{"num_hidden_layers": 8, "hidden_size": 224, "num_attention_heads": 7, "num_key_value_heads": 7, "head_dim": 32, "intermediate_size": 768, "vocab_size": 2048, "hidden_act": "reglu", "norm": "rmsnorm", "norm_place": "pre", "norm_eps": 1e-05, "positions": "rope", "rope_theta": 10000.0, "rope_fraction": 1.0, "qk_norm": true, "attn_scale": 0.221, "bias": "none", "tie_word_embeddings": true, "parallel_block": false, "init": "trunc", "init_std_qkv": 0.0839, "init_std_o": 0.021, "init_std_up": 0.0839, "init_std_down": 0.0113, "optimizer": "cautious_adamw", "learning_rate": 0.00166, "beta1": 0.95, "beta2": 0.98, "weight_decay": 0.27, "lr_head": 0.00834, "max_grad_norm": 0.5, "warmup_steps": 257, "schedule": "wsd", "decay_fraction": 0.627, "decay_shape": "linear", "final_lr_fraction": 0.05, "batch_tokens": 32768, "max_seq_len": 256, "doc_mask": true, "z_loss": 0.0001, "train_tokens": 149300000, "max_steps": 4557, "dataset": "wikipedia_en"}
Each number is 500 + 50 x the weight over its row's rms, rounded and kept within 0 to 999. Layers, rows and columns count from 0. Numbers have three digits each. The size before them is the row's rms in percent of the matrix's.

# layer 5 MLP gate, 768x224, rms 0.0647, rows 639-720, columns 0-55
099:429425498506527451541417431581525567553500495518462431415562459439469448558545500604523444439514510450474495542546584525530505468547490590486389631523511496534532537481
101:459508456441486554462465505589524437460522519385418604480445541533537491499517471471520527551501433419466601521465511455609495406393470479558517468482460524521518414477
096:523559478497468463477494403452478527514462484627484497533496485458578567447473556468508430468548511404536515553518473469483597468465534511584545448541524574561480507419
100:469521491451429496458436472508513460496499561540496613510572448543542448526492448520515515430522595404507447438552467598550510504434498517508446625535485474531469457531
101:481505470534527593520459522596537531568388468504531466459458526515458479513507502504594540462451530455552553524585473457533366466406479502538528440489431525597464521529
097:541429497457542563388512383552521474535483482477494536370507520420589583478454530607547574542584520451462466504571563482551520508545511500475541552588501437615465516476
099:523638457496505499527520534495557459470506482555537480510522486513412476526411419546431541554438560507425548529546584447517496504459463422565552522556540523532381478583
092:523456476441500453509542501445531481555492468519444415550508532506458377584533579429473435509369502492486563525563468466511424539530409456579505457612444499468524443535
101:521528442332489538489506485497479437542505473521540505479511672540469516511525473540488434528507553468508513603615502500515445535556567482518441493522427538502455453473
095:521498441488546564535463476496529506528516465566536547456496486485590411465496446480441478461481513367429470521423529469550621598439392527513578578374489537529519567546
089:525531499523541448465431436505517577503471522455550547371529512420468555426462465542542522471431554543547516488520527537516499429484513638383487535481524396538493517602
098:416516468479424501493547532526472497435545464523461712482320456394563433489531560551475431467527509396569484581519546527556512495490527558559517552562482529521506616514
104:554512489422583546580484419449505520426425486538486508587479485537565545482491562436535589504575548473493367474462525532442481479519501511446494493545587551527454572469
101:540469449474465557526540562544554436494487367591509592509546484483504538505489523473418487492461470466474573563540561431471493494450509453528453567501479456516491500491
100:389493501466427464522477499506497482520454474491508422535465446511553535565459513488550530550505451497515564504502527521489537541522527489461507487511511523532532501510
101:518495446503531571494481459505454563519478468424506523538548481435515555527477452482493562434455575502545544527493498521537533475487534491476541565626535518554409499497
102:494476476471448600543494480458444528506485450502513541556541505413548443515540542416538500524544571536491554523552468577555519464412547554645570566534576457497489480430
101:492436444467509539419542506516606397599479461466495501552563489525459570505552527575500475455473483457509460498449567541566502492504555543476470453458529503553527505479
104:504546487461414548403452502476495479570502508436487452487375519584485452464520467464476475589474553594524489538409461530583585482563554498535449564454495504535537461487
102:541455459516509462492514455485434478478528462436513533480454511552515560521524492547504564412494552539435421457524509527573409447543490471458488539430435515551464434513
099:395576544391459530588462539428459529501484490522484628535547529453542480498464458519415601460440543565511412513451536485487509470518549518543528467545523348507445475493
105:517585490529501542556544406509509539498533384444516535425564548488498491400462440543476492432459527469492517505394442472499446475480432502502385559503517547465472569459
104:404440440471496510586525579513549453535504519495519554444471526542522374567436510439509519410596507472509561507591556539494458472549602483530553590505392512449438511462
098:523531545526516533432432487533453551497488495498467528563461547504507383446516523461494476530544495526555440493470518549507461527478539589565552600514469546545488532506
105:520521623577509470510470550406562441528493418545509480492513424580483506504474527503515524500453508461472533494530562501476505534483470515532541473455558486551502533590
097:468521473526466498499514547511406506483524528573420439423520436606564437461492407526491512439486592426498456591562537551471427461501434503472592588512553640576491581501
107:540492480498540541588454568496541525394434460433521551528478593552474462513543465467475585570453526536582488508492469414426503462509544500469491571567554499464498591480
100:556482426458559608485564475416443488553497514492490461517478490486533476472527566495464561462386465550529521398434530589580531416368564493535396468524508479592427476565
099:517468460413515595537480532500408445431438394520448535623526455530509527476529529549545522480587626580484498480522429535452439491556502498501493516528597490551510559404
107:485416419485378469524410514451537493485417445558528467593474447502510448529444353438508536513425575447460460555448568472479579462526526504543546571510538478597479504363
098:463497537515548537534501471522453522425472505538443568541462478535510524476524457516424432468438566590567434473474484489636537453463527492495427487681483510552450453528
093:523463459421543471510490425494462523476430492428441500481456460573469409469505521455496449507445492541509438449525462480547447399572467612471478565438538516507484515536
097:419427397440537508462487500515479512506407499427586521484524535531467490430557442440530503489565528545571476525467532492544401491543514488493499585541527509495436432528
097:515486486487432447409516491407500550559446431521508569461433529395579482523537625482459538390605490510439503434518588528476560530467509495556522582512464497474509465474
099:527552557402469462630538555480512424532470481433511429590479605510480548512503522533480519506509501473531477557377552378487526490495499552503476474594452507506544450570
102:517498471488484513558511464502497505616533479507497451548576633463539495527568510516450598529444539453547442483459508476554461481484569489451423570507619488565521543477
104:513472569396461510532474403566453545460510511518592589573410584495429448470486449485527529483478470531569465493466497462528455447517442540547502474506528479619442438386
099:494486495398516518507541393516530539507366493493437514478502532504345504447523509414438521518505550485462466485516462554541450560439455496490475467517435497516501518428
100:644583527389463530504460475506554468434482450421486461442526567419546520501489566557430456417405504492458566400461557420411546419526481584492549511545486473597468455595
100:493371387495474500437545537488465513495411473454475452489549552517476545471483485523539421449476506510540592456505488524492459429514466544525580472522404398537547509446
098:476439410425477592515488547554489431474513448489586469551532661483505515483484524512533487464452579468492512535459482660472512491402446554547586493507496501527532485515
100:523471515547522435592465510592515419541524437486585509453483549423571433525489562456494538455434464490494398524480528499561500466461447521554539526525506467591500492499
100:431438503494464635527497452470507564483442466508495480456495539521493429540493550458433536496419499553456432463465496520524405402603494481540497478493473538455494478481
100:514565498519498494439458596516528578617508490451477547493431591599479467479552515507513473513466585481524509449515504424603485512506473500543558445591454481512445507498
101:472466452431528460500574431550525444564461462424450473583640524489483405576486523471526472455461533479550544515524502515535562434445512507494590492549473539603412528455
095:518476491442480510438536510548492435482505467514565437568451453446526521485450387525452481545522550473655519582547458536487514560486565578451468467517522491468524465463
104:521523594420461462481441435455510534434578548508437560583489495535534453467456462429387548386542593578468452490499534511498579476510521454524508532504419556531503489435
102:488520474517516631513515488534465545542514462518539432492600541547537578436476507456528445423521457460412482515440518457506472518455486471497481495510486548483491498576
099:416555562435501400469541500542472491490427370446468575481525417394507540466443564504449497552425424437498499434521538523470486513561511520567528533545435560545444539560
102:590481447454518504470520411474477503463499561472502505464508554425567430407555577487380464539452501515511533503459587593605472365516597580490495469464589466460384398471
100:528524543397488536426477460541446551526489467460519465516533507577452520427527499450557590493437463479452513518480535513505523441463433505505552559507469592503446434464
103:478571483505475491493658526452532456424417423496513489565560513546436404486550413451497470608475602508387553462451516482441483521398457471555457576430565545476498548468
099:527523505526525490456491429589429563469497462479494516528455483439489481440507524426523503459518506522502488536596426471514553461595584655465560535550466577589489498456
090:532573455530481559483441521490523448424459499571520472518545482404441547489445508507487501507498523484503501552549499557535493457500506520584496505525470473513372517432
108:425475477443432480373520423495471514577488571568475531575465487577499559530387495497455512477469522524429536580453495474537509439480491439525459505568512469578367492522
098:542461503442443505492529496543468489468548531527593475521527581434539438514479393552495468503478463489536497601509508526515489429415506521512490457528516539538518472510
102:494518458459446492443558475409444589424495527480473518423456446462577440467590468421534535506494462482532536579577536479507545479496553501424528512577516483506525464514
096:447571498339607536491537524532557457486410406493533516527486550637481505546568498474575485479516514473515439546516459534488568391547499541514486378587475478542489446496
097:559513515522455521482454455553435477476494443541453521541419519572528499548488463396573515429368480537472548574542481528521392439464576498515505572588454503521415543491
093:505558439513525535417494491479497467456501450481533521460625454430548446525523481535492587430485475452456500452459428424493467500532453523626498582533523509484400524407
094:574423611491402562557516544535435479488481408482473465454462547498482476584534463587494481460450487439581481598500582489472485492518504541517487557475511557526541456495
097:507573446584458702585509541495524549497590422498475466486521499540576470484545523361501508474498478557490476516400510426435482500449524482474562533452493535556440551433
099:461499423503522453597467585418532587485516489499450552518544571503431463530458489476455481451517556405497523481558490583399474470426523560490584587437612429549522551504
090:541526586497480482490605522499492484492518490548520569542494538533453412574544522479517543394510428486504609478521428485613506582533498553602584502586392462614534437503
095:530521458459527527533407551478529446457523496506478552604513581510448508504480574378453500560510534507499489494543489547472429497516566628587499496441497508529392523541
103:579473478519451515557496509525552580515499449488425481580563604487499533454486471407567558500540511525548512605489570406473419536477521471504551542598457445562451543547
100:532460517510632595488560499486392479535497429491543572454541514542488489484500485513370527483530511554466538516511543514538532396397495490446487590500486534599520489493
099:532481575472497588512468464464430553505633432476529501562533583422421479431547571442466469490542519472433462484507484360482532458471596545564511483474530430509322583472
100:464459365543519570585517551547537486563488410575557402504517514463573530502543402475479511486606493529510578518412612531479476463564508485541464480465529538471543496553
098:510504397427340538551523521506448473484428493541454579512483520534455592562491478623467464432507506577523523582440495473533567496489418553538417567463484523535525518444
109:537653520482478597463534479473560484560470460450474504540522543559491445461493492449478504441516467513444444459541551574432427476416527436480485601528425424489430472467
099:549466487530451431460461521514472521483498525442480459606542537517466542544533546526561612469515498391419541529508485546506491462508527518578590453505607515472396544582
105:438469461472465567508590489434424496549530411509506529525509491534393489436499469477429524556547545511450555473524535559439486479458548446438462501518443470473545551474
098:508461423388537431499434459476516530516478544494418594527543511572491487505485425467507542570493555533470489500445430570428540439490533470634504518528450445551437466527
106:574513502470455562421577507454533474496467416490502541510547496507519450409467529556431549486481516458378578533462567450535540531488525424467465556465537504580500492542
099:508510423421566585534463416465500550526543508547425403541504527506428513493566455404477486487486589541539476519497437621428528416556474536455494481563503511442557502463
100:477520443453471475501488498455482598612436380488624550525437563479544442476490475502542525486450523416504499457549562496523566400431482503539505533443510512565478515536
101:504509510432427521571476576544409463502536490525464492518513569472484437464573558509499504474426491412521459524454494504434456456497470545587515565486520467600485507532
098:523606434494482543553504483454491437491583472606513500468528637531497458528443495443546500496489458420541487606409624504484507505576437472504572545540512588491543456538
095:567462496524538535542457531512548407507511470551502499536447586498469573574454506512527448419466544476466442456478461467570483434551472577501544569497537482543551500557
107:492549512555601429496580461554471480506492513537486490423473471500526433458468468491456524413458515482538459432508484578474485462527447470468457565523489590596468594421
101:559483484450487442536514454518534449451475409447542582500487482446505486524490622479498439427534482468520486485445512499519419479407516548637518505569516442553469462514
# layer 5 MLP up, 768x224, rms 0.0632, rows 639-719, columns 0-55
099:482541473464509549575466433529581528479523517522434546452461538485505464501502609486404453522488512467461390462409509463391464506415462510475556461447478463462448457497
100:414471567495577506521546509507489535559558424441490558527507514445474518494443496399498517527544529558479496604500432464523518486482414549519610499435418463556538505545
092:449453517574502553548501491541578453485550530500501393565554457540439502534538496484521453604555485446479475523539477421564496537474567460540523529486594471489417525523
100:514500555597504472450388487418547611513488500535571515442451461515478481506522562549508505575431456591503508468468556507464545509428513588493466474436539529451477526530
101:439436479464528434497491420502509464419546492442506456570462422539523481519573473504433514488450519574534520532474513524495506536529527513575537483550496528436492611482
095:556545439517577396500538485568499494405490508541576477528446543522518432602549487507581466541494478480550494535474512442474525551542514570568478505535535590493586483472
104:445485460510523446547554477459482511520438554449497519515458527417551379426460533420487518573346373583571551559554517489489522442452442527547459405431546440592569549471
090:489477504558522467477450520502447434454473541486535504445559482483469479444537499513455460434545454423439498589535495511440483527475525481529573530533550493550507568486
099:416519519611492471511572581518593566431504459517475496496525496499524550515460484547541530405541481445468541491500462520477510467498491563485533538453506552496529439576
095:514475475433474572489488442457516514522411552488548587494449460476479572535424530478418506469511447482523473439498514488483469493595585545498595513460600557423446529438
090:523582505504537431495565550411418566517469501389429455472464499502444451563544579410543527522546496493420465434461497477507493383474430509529542446491554434491475484470
097:524496547536546492534449416478550421447546460535456584583456515545472496586612503429456445538480490497463535475440532520480479460501587525457491521503485458476543530463
104:556504594464462445528473447495545491470604461536526460478536477533385490444500522580434481535578535503398562530563459470402468545424414517587473445510558496456509518553
107:469418427514435501457450483494467512483440532490463532474574443530386531502517486471557474548526502526444464424430503493536564527534490475520448512500447489612482586622
101:468504436436553520450530519508519447454539493502503564490481461484536409475503621589594445490515456535560514512428527468517585509411552501491457498555466478607513395487
107:530617384606482593443412549596519493557480466372555525426633518504470486461528451502558403374522497456586556466510499510491550497439552502478483564584562440445441574549
098:447541477471526525443549424505411360507537437531468464451462519570522507469499436601429388561435445480507418498486540595450548485500465475424509506419491540498450547491
101:579469475491524467553487504509518396527501488508517504486455492548533631545568473595562576395505495567413503497453527524467636366481587496541546490516506578456422513512
107:484568574564476565506601432442507505454460491519500507534579436493555434514450499520502579468476521570540425447485500554619458507458543442484530487457478544491511506499
101:511471487548426535467520570488496444556430450535492512546490463449528513519458530529502539402518451509558510494522541454517482591498414499524541446553470568553533445480
102:467519530553469524478486437558477548366493549509513412555414531466467486438485518504570455579534537495499486440529494570487445540471521387454546517513374486440474438545
106:489541499409601511618556484552445548486546581478439599426450435483461475454499507384468412489513388427442467527509491490409486512490476484523486545534512444559440518582
109:521479472492468445483558506540534523572493535419531477553533495575491546433548419529533569607499499536502556479498461538528464505530613517459449525543507545435423483450
094:504475555578482519553552537552401549510500598384481525540429495534485530404567510573460493421469572586445579449488471413515557448508490493497425541434463524549529476497
109:510468513504506464585545570545540501546513486437449364535522545517580549518552521489426479508519513542431559553485497534412600563501494473494415398477426416440585448479
097:457411479544475500480476521505498555463552542554558401493403496488509469457513439572487586508474572428458475535472586538493520496621453548472544471559495550506535539459
112:533488441417509483498473495471588490502522430529484408449464515573533530505599420500520570537497448427545479508514518453511484531403645482528554480558617468393423416553
103:578614551507445552452388402454507505482472489541520471496521604533471494556500468500549513497478490431520483507497503453610481563442484565411559425505504481539457486568
101:548522501484419498585572538428470495510557459465546483493493465495495460520560522571440527466519469548554685443479468469290475553537529438500474444496607515500523465483
109:659495516464477542461428398428493531501528597475441461494440464533559514561498457415444585497504511503533542453392481403517512560548428572535516529484581440602535466496
099:528459419575488492488431507554546550422447458576516507499375532464462526595472464459490544484569516414465480447596454499509473434510474611537504481441458574461406485568
099:538531472532495534538439578575563461486523484495520530501507546474448498617627432563434542514429537525597589533473518487457506546535444455451497394436467536433597510453
095:508437505533488464479617524543531456481483488516496510499582509383510453487438515517419539370447503403533458588463531526650500507437480466578477446501548549498449517600
096:525497526490577498374503544471527456569476549520421471435476441531542509493569385469474516549447528516474570468453527543553435381551544453494609528589463486526532461517
098:526543558500493474422473483443556523520419515498506446529513384533410524534560565528525527512469432503505539561545485482529436509479504505437468474553478444490536558446
100:537408440495531480481460485524446545541458457486454566509498454475379545517482514481493450492467522564448484525543486458566415538479508514490377516625524423491436493475
118:475505536475538440533521465516439525432497515496521583565508448437459458497487470571564484520473446519571520400455431497566529467409430528485432473515507464581558526452
099:609507543471486536438520512502540453540527515529542624477541578477429448490555560433479482595382445536567513496553471488607539486571496555452574485457571474418536457393
102:425522559556472582456469466554481451459513506567485564560548472430464529503489472470441473545482425495437498480487487490458505533518476404523497476557579538461466599458
102:582502595510515491457523491578486551462475574516506520589610507522533514448494487455492533473527535484597504513510537513509417610409490568558500429458456507584453510481
093:477542535461500426426499465486457589541510519543413485587539504492540422512494549566438445505462492551504403507522475506552523419505518448459537597510524506429539502475
098:495436480518467461504497516530489474409559579408440468490416452398538517487512468554541472526538524434530489501499596479540527577519497477549479522522511529430478484550
099:513476420477431495465451499450560492490577562431521553543480408454536513481495510523454457538531496461576529577533449585477508570460555578465460399483597454475472477517
101:436459460487409446479554485469563411471466462497506474467417532520604499565535420485465468449407424549470560516503497449504549400560520548485553572541550532499479489483
105:420486540462582503504454448581461389554489505587415518472527360470479570537502489523417516488465418383519583553550511511456457510572487445529533434495560565545392411427
092:543459535542409491521467493575489502437550534450571415571524581534427557515536502587479499451458565481509478484430552489546592493404428497471503479538469517536520460560
105:570466573477516423550491459482423467503479468544515500592515462498497556442443536487479414477475441498458548550515561525445498542413522440502500466526472497553541490496
104:468435473505504538448535510476531517441516458544416488482400393515484516357556547433510531543441533483432503508498469464532558555535512533565418488556522517541513553539
103:585439504485405514428477544489484585521496511459547554553461493476546492515436543532555461450497500496477544415539601471490553598478513352488459544419506483555517466466
106:551520469515564398446475541448435591507519495516655390436436538574479526498500481522546502520529598417517411560517434516500559548492478449429541504479436633495521486557
097:441523551496455531431561538494485516468580444549495643425487403550588471599517481513596534500510470517446505428527552446408581456566545456362481472480490517445503469521
104:487587400480477492427554519533544495477480520427440590520571443536508479500521526452565462541484453404479603532400519506436524545393565514505460456415451477520483365405
100:539503385489490445453576554523400431488468453562488486536470464478567571524586572467560512374503522447548529518516487546526524520538512521516442548540475515507469485478
090:498438438496444411475531405450515526509460444436440456478451446449445372441513565426519630441572522494418525503441543510523421519593527445512589526412507488468518456457
107:473535576501460547485520591578513590473553530486531550432548479522429571439536493503523515450535495450465526428472460465488432543454419435535476538425434543457494457466
100:468495558464491539435585506556519557577531513480456498539526544555486427577574488461529639552519528562566592470471440585503444490627537522582506545520497451459462506437
097:618497500430546509439548580550538575441549420490526515467467535549472409582489551569452432526556521503545397511550537441580390489423495557512453538565451462470574498494
095:501645441501455420555520476537458417464488487476451507484561557529497473473489536491418568464553419456393451478503531489539426455510422382458478479397517417461478551505
097:559566421476459531464452576428496475547553496468379452615427483547497561523499454357496510491388486489543512481583511475542434457488532440524508453570426507459447599463
091:528472501475513555454385524541484471477518464526570518484510404498439480527465460470519541418536502497560477533541444453509370487427394518492463473536492477442534481490
094:459462478607518518454477532543512578547502504583394539493527447513479491527481520488459532548506524452465464443529441510509409483531540513572619488533455432552491444437
097:594492539509506490402489456487497489520525483528446507414481485469462512479513553459570382591600510444509548516528461494450512506535557564519493534520472496379475552475
101:557523520520591531555507474542522498503547521514464439558537425486535483522490442494467469584513610442551460517562509538591470444564463514516522493494459459503452470479
093:564548452474531471535520514539571422475511489464515522497488480568524584590463535517525494470540479530524537527546525528474474573504595474576424414486477508499567511546
089:589491494521463606551473529481446489410509511376508474520490459469514523434524467470557506582447511494552504509532520415545454514472455494485421410517443454447576473472
101:430510488500567455458538525513488570604464539539445548401455483448565483552509447534466426424534553552484489423503488516523481447531433524465548526474446428635470479512
103:506451500540587409535548514528505448410606399517458484486519501426508531519501553462381561434501475525513570547422561520451507424481418380511510535468513430522507446599
099:476488452506449500402571509537539460429446528552418437377518459570571529497520414526447541542467492565521496499548537558519373476435403533362494512505510543483578499555
097:550519538468467549487470516525556502506456502504476486464387504469512435486459446548562459558568495504542564567511478414541536520565547536538496449595521500510446390521
098:502453384612522477465538626526576512434542651499498497567412496512519548438499458401479543500472512488484529493458519512461412427531445485423501435562499447473488437500
113:418510488475484455561532533416513508504488522497530611560509562512484487588553475544496495494477502551556463425547455430531494555395521584541408468546563526468449532552
096:512498514481511443445554474515562481461538462504512456549470544478438531545544477512472484512591464490503544434554530494468518471362537536506451541448513517458513565487
110:514618495473538560545456467520485477570470477481484491557510598443506534546526482468566514576533449435411448442483469465505456527452621434442481437508441454399504464481
100:515491550492482479487489451530512530584563532486497497555409444382510484550461457517466440489494462459466624554470511458561453503551481503484552411487455513436561453456
111:510536375500567521558465514512513483462486542525466570490511476447580491450538570535555506480526494518544607424484507424541455469550540417542450541505453532438491475527
097:557443577495555455479417415487600528530485505537542480497448488404459463575511587507448470571459465490473517509532469485388440485508563543461489544498516423433514508549
105:458485581519504504593438448477619552505547523513461576514532574549429616511504400531507529448457570569429445504450430477510526517471544514464431410462532508538472537537
098:569504572468598482461461480482362455591486620513405510521458506432582464475585477491521475470495543463587441419531448587503505509485548470518434468495504490491551526501
095:495539520485499499508465508438550425475456491492566472565434614561566473446453499505510466516516493478509652593497493415463508555463500480539460469422504481544485475482
088:499576559457464593506577476450417589426456604524548563536452418386463450489553481517453520502488531658490478452509488456483506573497555474471453546474493412497529465550
115:434541414492504549467510474452471443505520492537493478468571514520532492462491579442444515423515472583515429559459526414510449513471462499573473537541569590501510529411
# layer 5 MLP down (transposed), 768x224, rms 0.0528, rows 639-719, columns 0-55
097:442469471464502507450389439426532524435456542544464490544533502469504429504496516493420497489506545452470486491495496522550523476445442472546438465594538496563516426488
098:513504461547458490502520448487498475507530526573506594448521393462572485510555539503471501448468390472431432480431502407441541505541473533461475503504481535457604529474
091:562530455484524580570457482447468493491450431471562479460497497511506475554572416468444507547431502463495551519524622485523455443573545563461447574548509477454527417578
100:660507537550504402483479527507458474552470477631456461628503431491563500498394499547496443490522502509553575485549506518545455526459587507511548470493500492554523538438
102:526505498499502459441493474576505556482584511365466575432538512470437505524445535446415449410497530467441560475508635534492462446494593478550416432502485453577426582512
100:468531507549423422514508540483551466561529506544561539463471584498529423524439471441555596513598502532470541481489427534477448564527429415590413557528460450450540596512
105:580527565441391532524478538552521458421552567537505518471549485531503538452450398529505480503469526454521491539433567415472481550431446435473527427491486506443433491465
094:432533501549461452490543567461487520558491459482531468522461523582453495512535482492465476545502510473539501481523669512620388487462535497469474488498468540504518497517
104:479536431568526472563578464408454477470488519534464555514574425499509545452432605526493500564467471556453382564504438535531445546491567499517393478512549481478473480445
095:525578528511551574571466549563502488577486479525476455452496533563481531571453561507523514528583465468519540373441549484468572476495462475527527456449488400578527503480
086:418500490523486516410478501439524420465533544474473404453559457488576530517614588501597460477532459460413455438411498507437601505436477468445520466539454597521463504503
098:580447495579548529483331489434578439508494555502415515522425442524502533590492457504504560404543418531496518425491464431510519515486433417545432426464477563536547460455
109:509537497487514497531484585491395512547499484409487531431456511503489547475634536418487556597559475491587506446473458439547511555531645477502513491569558446479610419540
105:487523525492536566552557473533587512565465522527460509553462572521587541570486552520544518552558463517506508644441563507571410521463567485373570458477518526447576574410
101:443520510411412443483560540563455430546443446559425429535538522471464482575473519557582525451473564520526557461462560520564453492472469484461388498525478550492463503538
102:502544565519524502441446484463515512520370520550409598524516537516494513505504489520555456384456563450484535475460532561445531506554446582445504423453470399473579581466
102:470505367450429459412555508519514449434482592554475409534416435495492430506594481455560499549474525485456473427441551490528433506525515507436563426533485556473461518526
104:481417558525494561486540495524507461528538538448511498551473459587501477538548403507416453616488563496481483564498521546542527532609602533495474352495457493559492446481
105:512403447498480533408398486536369581518518505459509498487455453480494588483464449536468545558420509457569569508459529522511508483489492429484483519466499452461530444488
101:537416556569476504488527463529399526469440488574510592380464540501501521454542422501592600462467474534411550554522388472549534476580522474513452484505502467424448541496
103:472454515455496554497417455444576509552499509501386537467498474524508527495511521507494528526537484540468507525473526505434480424481580469478535537474478465484484531479
108:512426502516489512485543523537436544503478489401502484552551525488507571498549491509544539534496424507522527449449397561494559433404524499578597489605382485479557471533
106:477484444503482552448424588498522461460587576552536455508503462538498527436447468496434400504471604605494394461526430505534490593486466433414536455571485605503544480466
096:534483580572542518483501434473535429549504527399465512442493466597503464568460510491579504537449447492469478513493547497509439463550479504479441466495515546550530462527
105:473511491448431527446510575531521595456531491456470485426495450539535506477487487546519534477506574513591419503531468444537508520603572447463490519532435476508575494482
101:397471397535460542558492549461507490520491561550518480444534470497556448372451495456400478501475455568498479447427609451531460501461554535502464541532559523580478515521
109:533498443465536533533476497441542405479481527453580544493508523524522409503509522556473486488474491593480514594415424551565490502435487498553447492420500476512497526545
101:456489453530502496509418499481504486582569416450509538538446634439491463548535463494513708489474381508483523459505486490543513501498464465454458447500513486487449431529
097:517427604436509498429535602600529524499540508610436593482481460517553502464571522627540468461470515496430500515390660512499467516467500467503534567550484479587484495474
110:466508500518478407464485445422485448530456597397482473420460428486536551482374566537555523503563519408518454552455578549478462507536464463447506469533556629456468556599
099:494523458544523494552535594555649458568594528426486532412486507444639538566481578446411459431522508562428529459467558473536414548554513545500447588510534444486432514447
090:433454505427491500531524540464434566505503583507522480482539421434540466493493457527471504448543488509444585533488607538527545421403623503458441466475517503518544430461
090:504558549422500503509391437501482570530475408414523419524424395577541490461514584425473456444481500546584503455532527509442520482498451450528575464565518401506484514494
097:506547563475528484594481491482523555520411512545611608472525414442461500500558498586499450380520407537479483505414520418433417517470515512572444422440538474478526563537
099:492472455435503460478497532470417606406441552514517437419409540503427465514536530571526482482542487453528582419493515443438549577486578476490554484523486577515461550523
097:501450513495581556532529526502529528515451570398456479459448475504506497509526518519572427415439522474483420516488462494417495602515490520502485448499426497462586503534
092:483533595442467495482536501458474528540535388482483551482476402513478499416528484501510435456478454495429427458503361434467536603448516459461502454533372553452557578542
100:621585541550499545498519388506461427411521641412491522519517627480532508480494498516513464525488530493580555439514476488529465520448636466538501542614505584448566495493
103:516554511530542407468464543493469554480485518428532540566498484566443356465553483511470451461480461550535527490584564478466472413462456434415463568421557437468416501592
104:489445466501462565574546475549363522404475448510524498437449499578480472498458463432448447473530522553500565553602508568466497472444460428484489400503496480507587569529
092:483515525512413459555588430561435418506435527460364530558495520462470545460480467564521472463506482478494431551507554456553472464534548552386517422523600477524497505403
096:413533563465452502444559524414518576504547427537454503483466525481540454507464521402448512492530522498469540580627591454461488492460454466518577483504453438524516557503
101:525516445592443436606488564527491461555572510497503522490575512495553405426515510523544414591499484517549500440587481567566638537433542553587471583512454452541478485549
101:577579519403558417413495492520533566504524488472495484411552472566417620443521587475540514500529559473493530551468433550454449557431522520400499498494620463509485557515
100:521451516511468475459434526455487401490509537542520478483534482565450621518505584454492445494465486466530542429553449429499471489551524472538526456506564499567623498650
094:538461429415520530477600464529420461594463526444470527462498476545501560462524434389491524464562495512445561504494516521487562497493474467561496468523443489465548489500
107:395497533471516495391511464494464502487490539479493528531494477524544501568498561528548396566509347506502503504434526441546458487485479516525491570471470465552502539509
100:460440503526412430552535608479462466483391504540513517498493580424486542525515509571511434526447520551501471384487468546512529571507507494490519409471494480568498541493
098:516567390599519481488492459550494499448485467439539507422533521454614512567494432575621602480570539479542507572511525482521462484445631574397523541510510439469528519556
103:534543547480530438411553419551464472642519508494414551536544501532437488546524506535388482546599542471508611515457550458552448471551461540555484510458508411460485460438
100:509470503540457567496463480502475573491522560529491542515433509564482484449487437540413578620465585534607461417555517536401451510402563422435503469495507456454526525500
107:608470520556542421513407437533536525479447514453510581438612474374442492517460518562517467437599432564528432472490452490432441432490480488466523526572456453391503545502
100:544509508479490489539467445408449574441514543447545475572578500550512460544498475507556478534489577433498542483594309500552581545501494468489544497422546543436483497529
088:452605526435511494502451496526482490583523509430423497428449559499493504523514482518497473466511497502573434508496746521431584583445512470373463513531504550550519493486
107:446564543486534465457472469507566464426455572488504520465379534584575470477518417469457574490533474485491503453507432548525494498525598516505446554545519513457621503527
102:455488442399563491531499423453453499511507524511512425546418401475487490579539524614494450582442461485381484486445486493606470487537474557485417513538525527541534544561
102:511476499509544525501518475536489563466420510460460536547470510441443496386573429579428499582441402450494449541454677533522525531524524588568427481458524515530499512444
098:587453514506545580408521469543440533483485492472481401542510448534537567543539530539494478428473514517578508548539373516458456516598455467504423496529503487508626466554
095:475539579584491462494446508489493459445442484460518563535481450576549475459567507517570517434545543541538481493441531450467574612565509443497475487504468434453531489544
088:482453551482480478534488532506529542455469544469567531453479536566498446514528508530455552478479481578485512522527449539465434539533421524471499596503524474553404521568
094:465496615487548424510499478536500486460450597475584421528448508424427455516470566518586486502545493517375502497462396426444462555581469412574465477496546543557404387493
101:430501498467503442576501526522581493621497548448527546455538437448541437541438489557529470372467473448491476467472485530515497589448527586550529574417505595614563500527
098:537536546502419470594484558513442452545499482517514512406550485473464479504483510495589538320509475471488408437487495441454422576505485528510515497566578513435460443490
092:545422570454474450471582546517419507537463522483506505420430598449444421500516477415494503524461552544545475579460433442460479400458524533542396447581533463482465470494
092:502547474483533511458421434616472441512409610485502565473406503535462428465498497580505416486453513465462505566602591545456452486490583548511554494447558476479598434488
101:464551534531514530469489627517519491452558548508442510503432472517465532514535626576458605499460481477441485471536441433502360485362446455559542502493475514508535476476
101:512604512519504512463529509500531417503548528557569487491457440465467527474588530511501481420511564479509370477482445594415593441525536550492438514500446536477477494541
091:519529418557475485443640531543398460524488461476593643464464478486494513541466473588537504493504454557463555493563520536534464470560506518455493502508512463511457460442
101:529492497568499393637498504489467528541502580470504478481412590490469470464413423498480454587511448516511488451567538497438541531541473502569426522535593563350503459530
088:471509550487533490520486484514512489374545565454458589464472511432507500482534570487527539463466532474493450490550628531559514506506593527514489421552648561434425569454
108:494468583547507452519559514424445456570495459542541533502483459462496526558492556480528464514537549525445467557404551441502467473474411470470540488554490442448362432453
096:527480496452522463582464443464546495486427421530467559508591498492478523568609478521473590525580460525509508548527530549527528521523636504475571473448554442505508539523
107:545504427561520528592455508574505436490411587457547458514387492455540503522586561470418500588603570557510510476427388532476457479516514476469507461585392519434556533530
099:472526490636545545581407560527524489569487540542506525417520493516430475448480580459547462493448422465562432486587407512475545501409496537502520494512558539468465556471
105:399593584523489489477516542501594513408516458568525566473537485505544472527506415515558508508460555535555474476368435486557594455449367532548514536565492486483530481501
100:490469461442478435537406571487468405521389475490564463576488437504483534512532490516461645489541465472511544472618350469472436487511532595511411565537501508535515513502
103:484610584462530371555502577536517445501456515540513502515422510485568469560543481513517482394424538521548481467456480516498534433475471518438447516530561428532495411503
099:531574489576502550524572520447530468536384539507454589530540542461448409502519446542413474545420581429365537528482506517478499473484424547525480472622463549551448544515
094:543494519525559429519522523485477584476529406510423512585518431587446537483537596500520442535458515551440399408571415502513480504503464491502407440435459428516557524644
094:472599592487570490431502572489449464464539499524521488548378599540492383440542442571512426497497448409530505459485481536509512554523569550514537511475548440436580472512
099:485411456429615514469529462505576472539551588568474393442480470463544501551524422487483527477506409468534495506488557539468463491523438518558423437533495530499464510454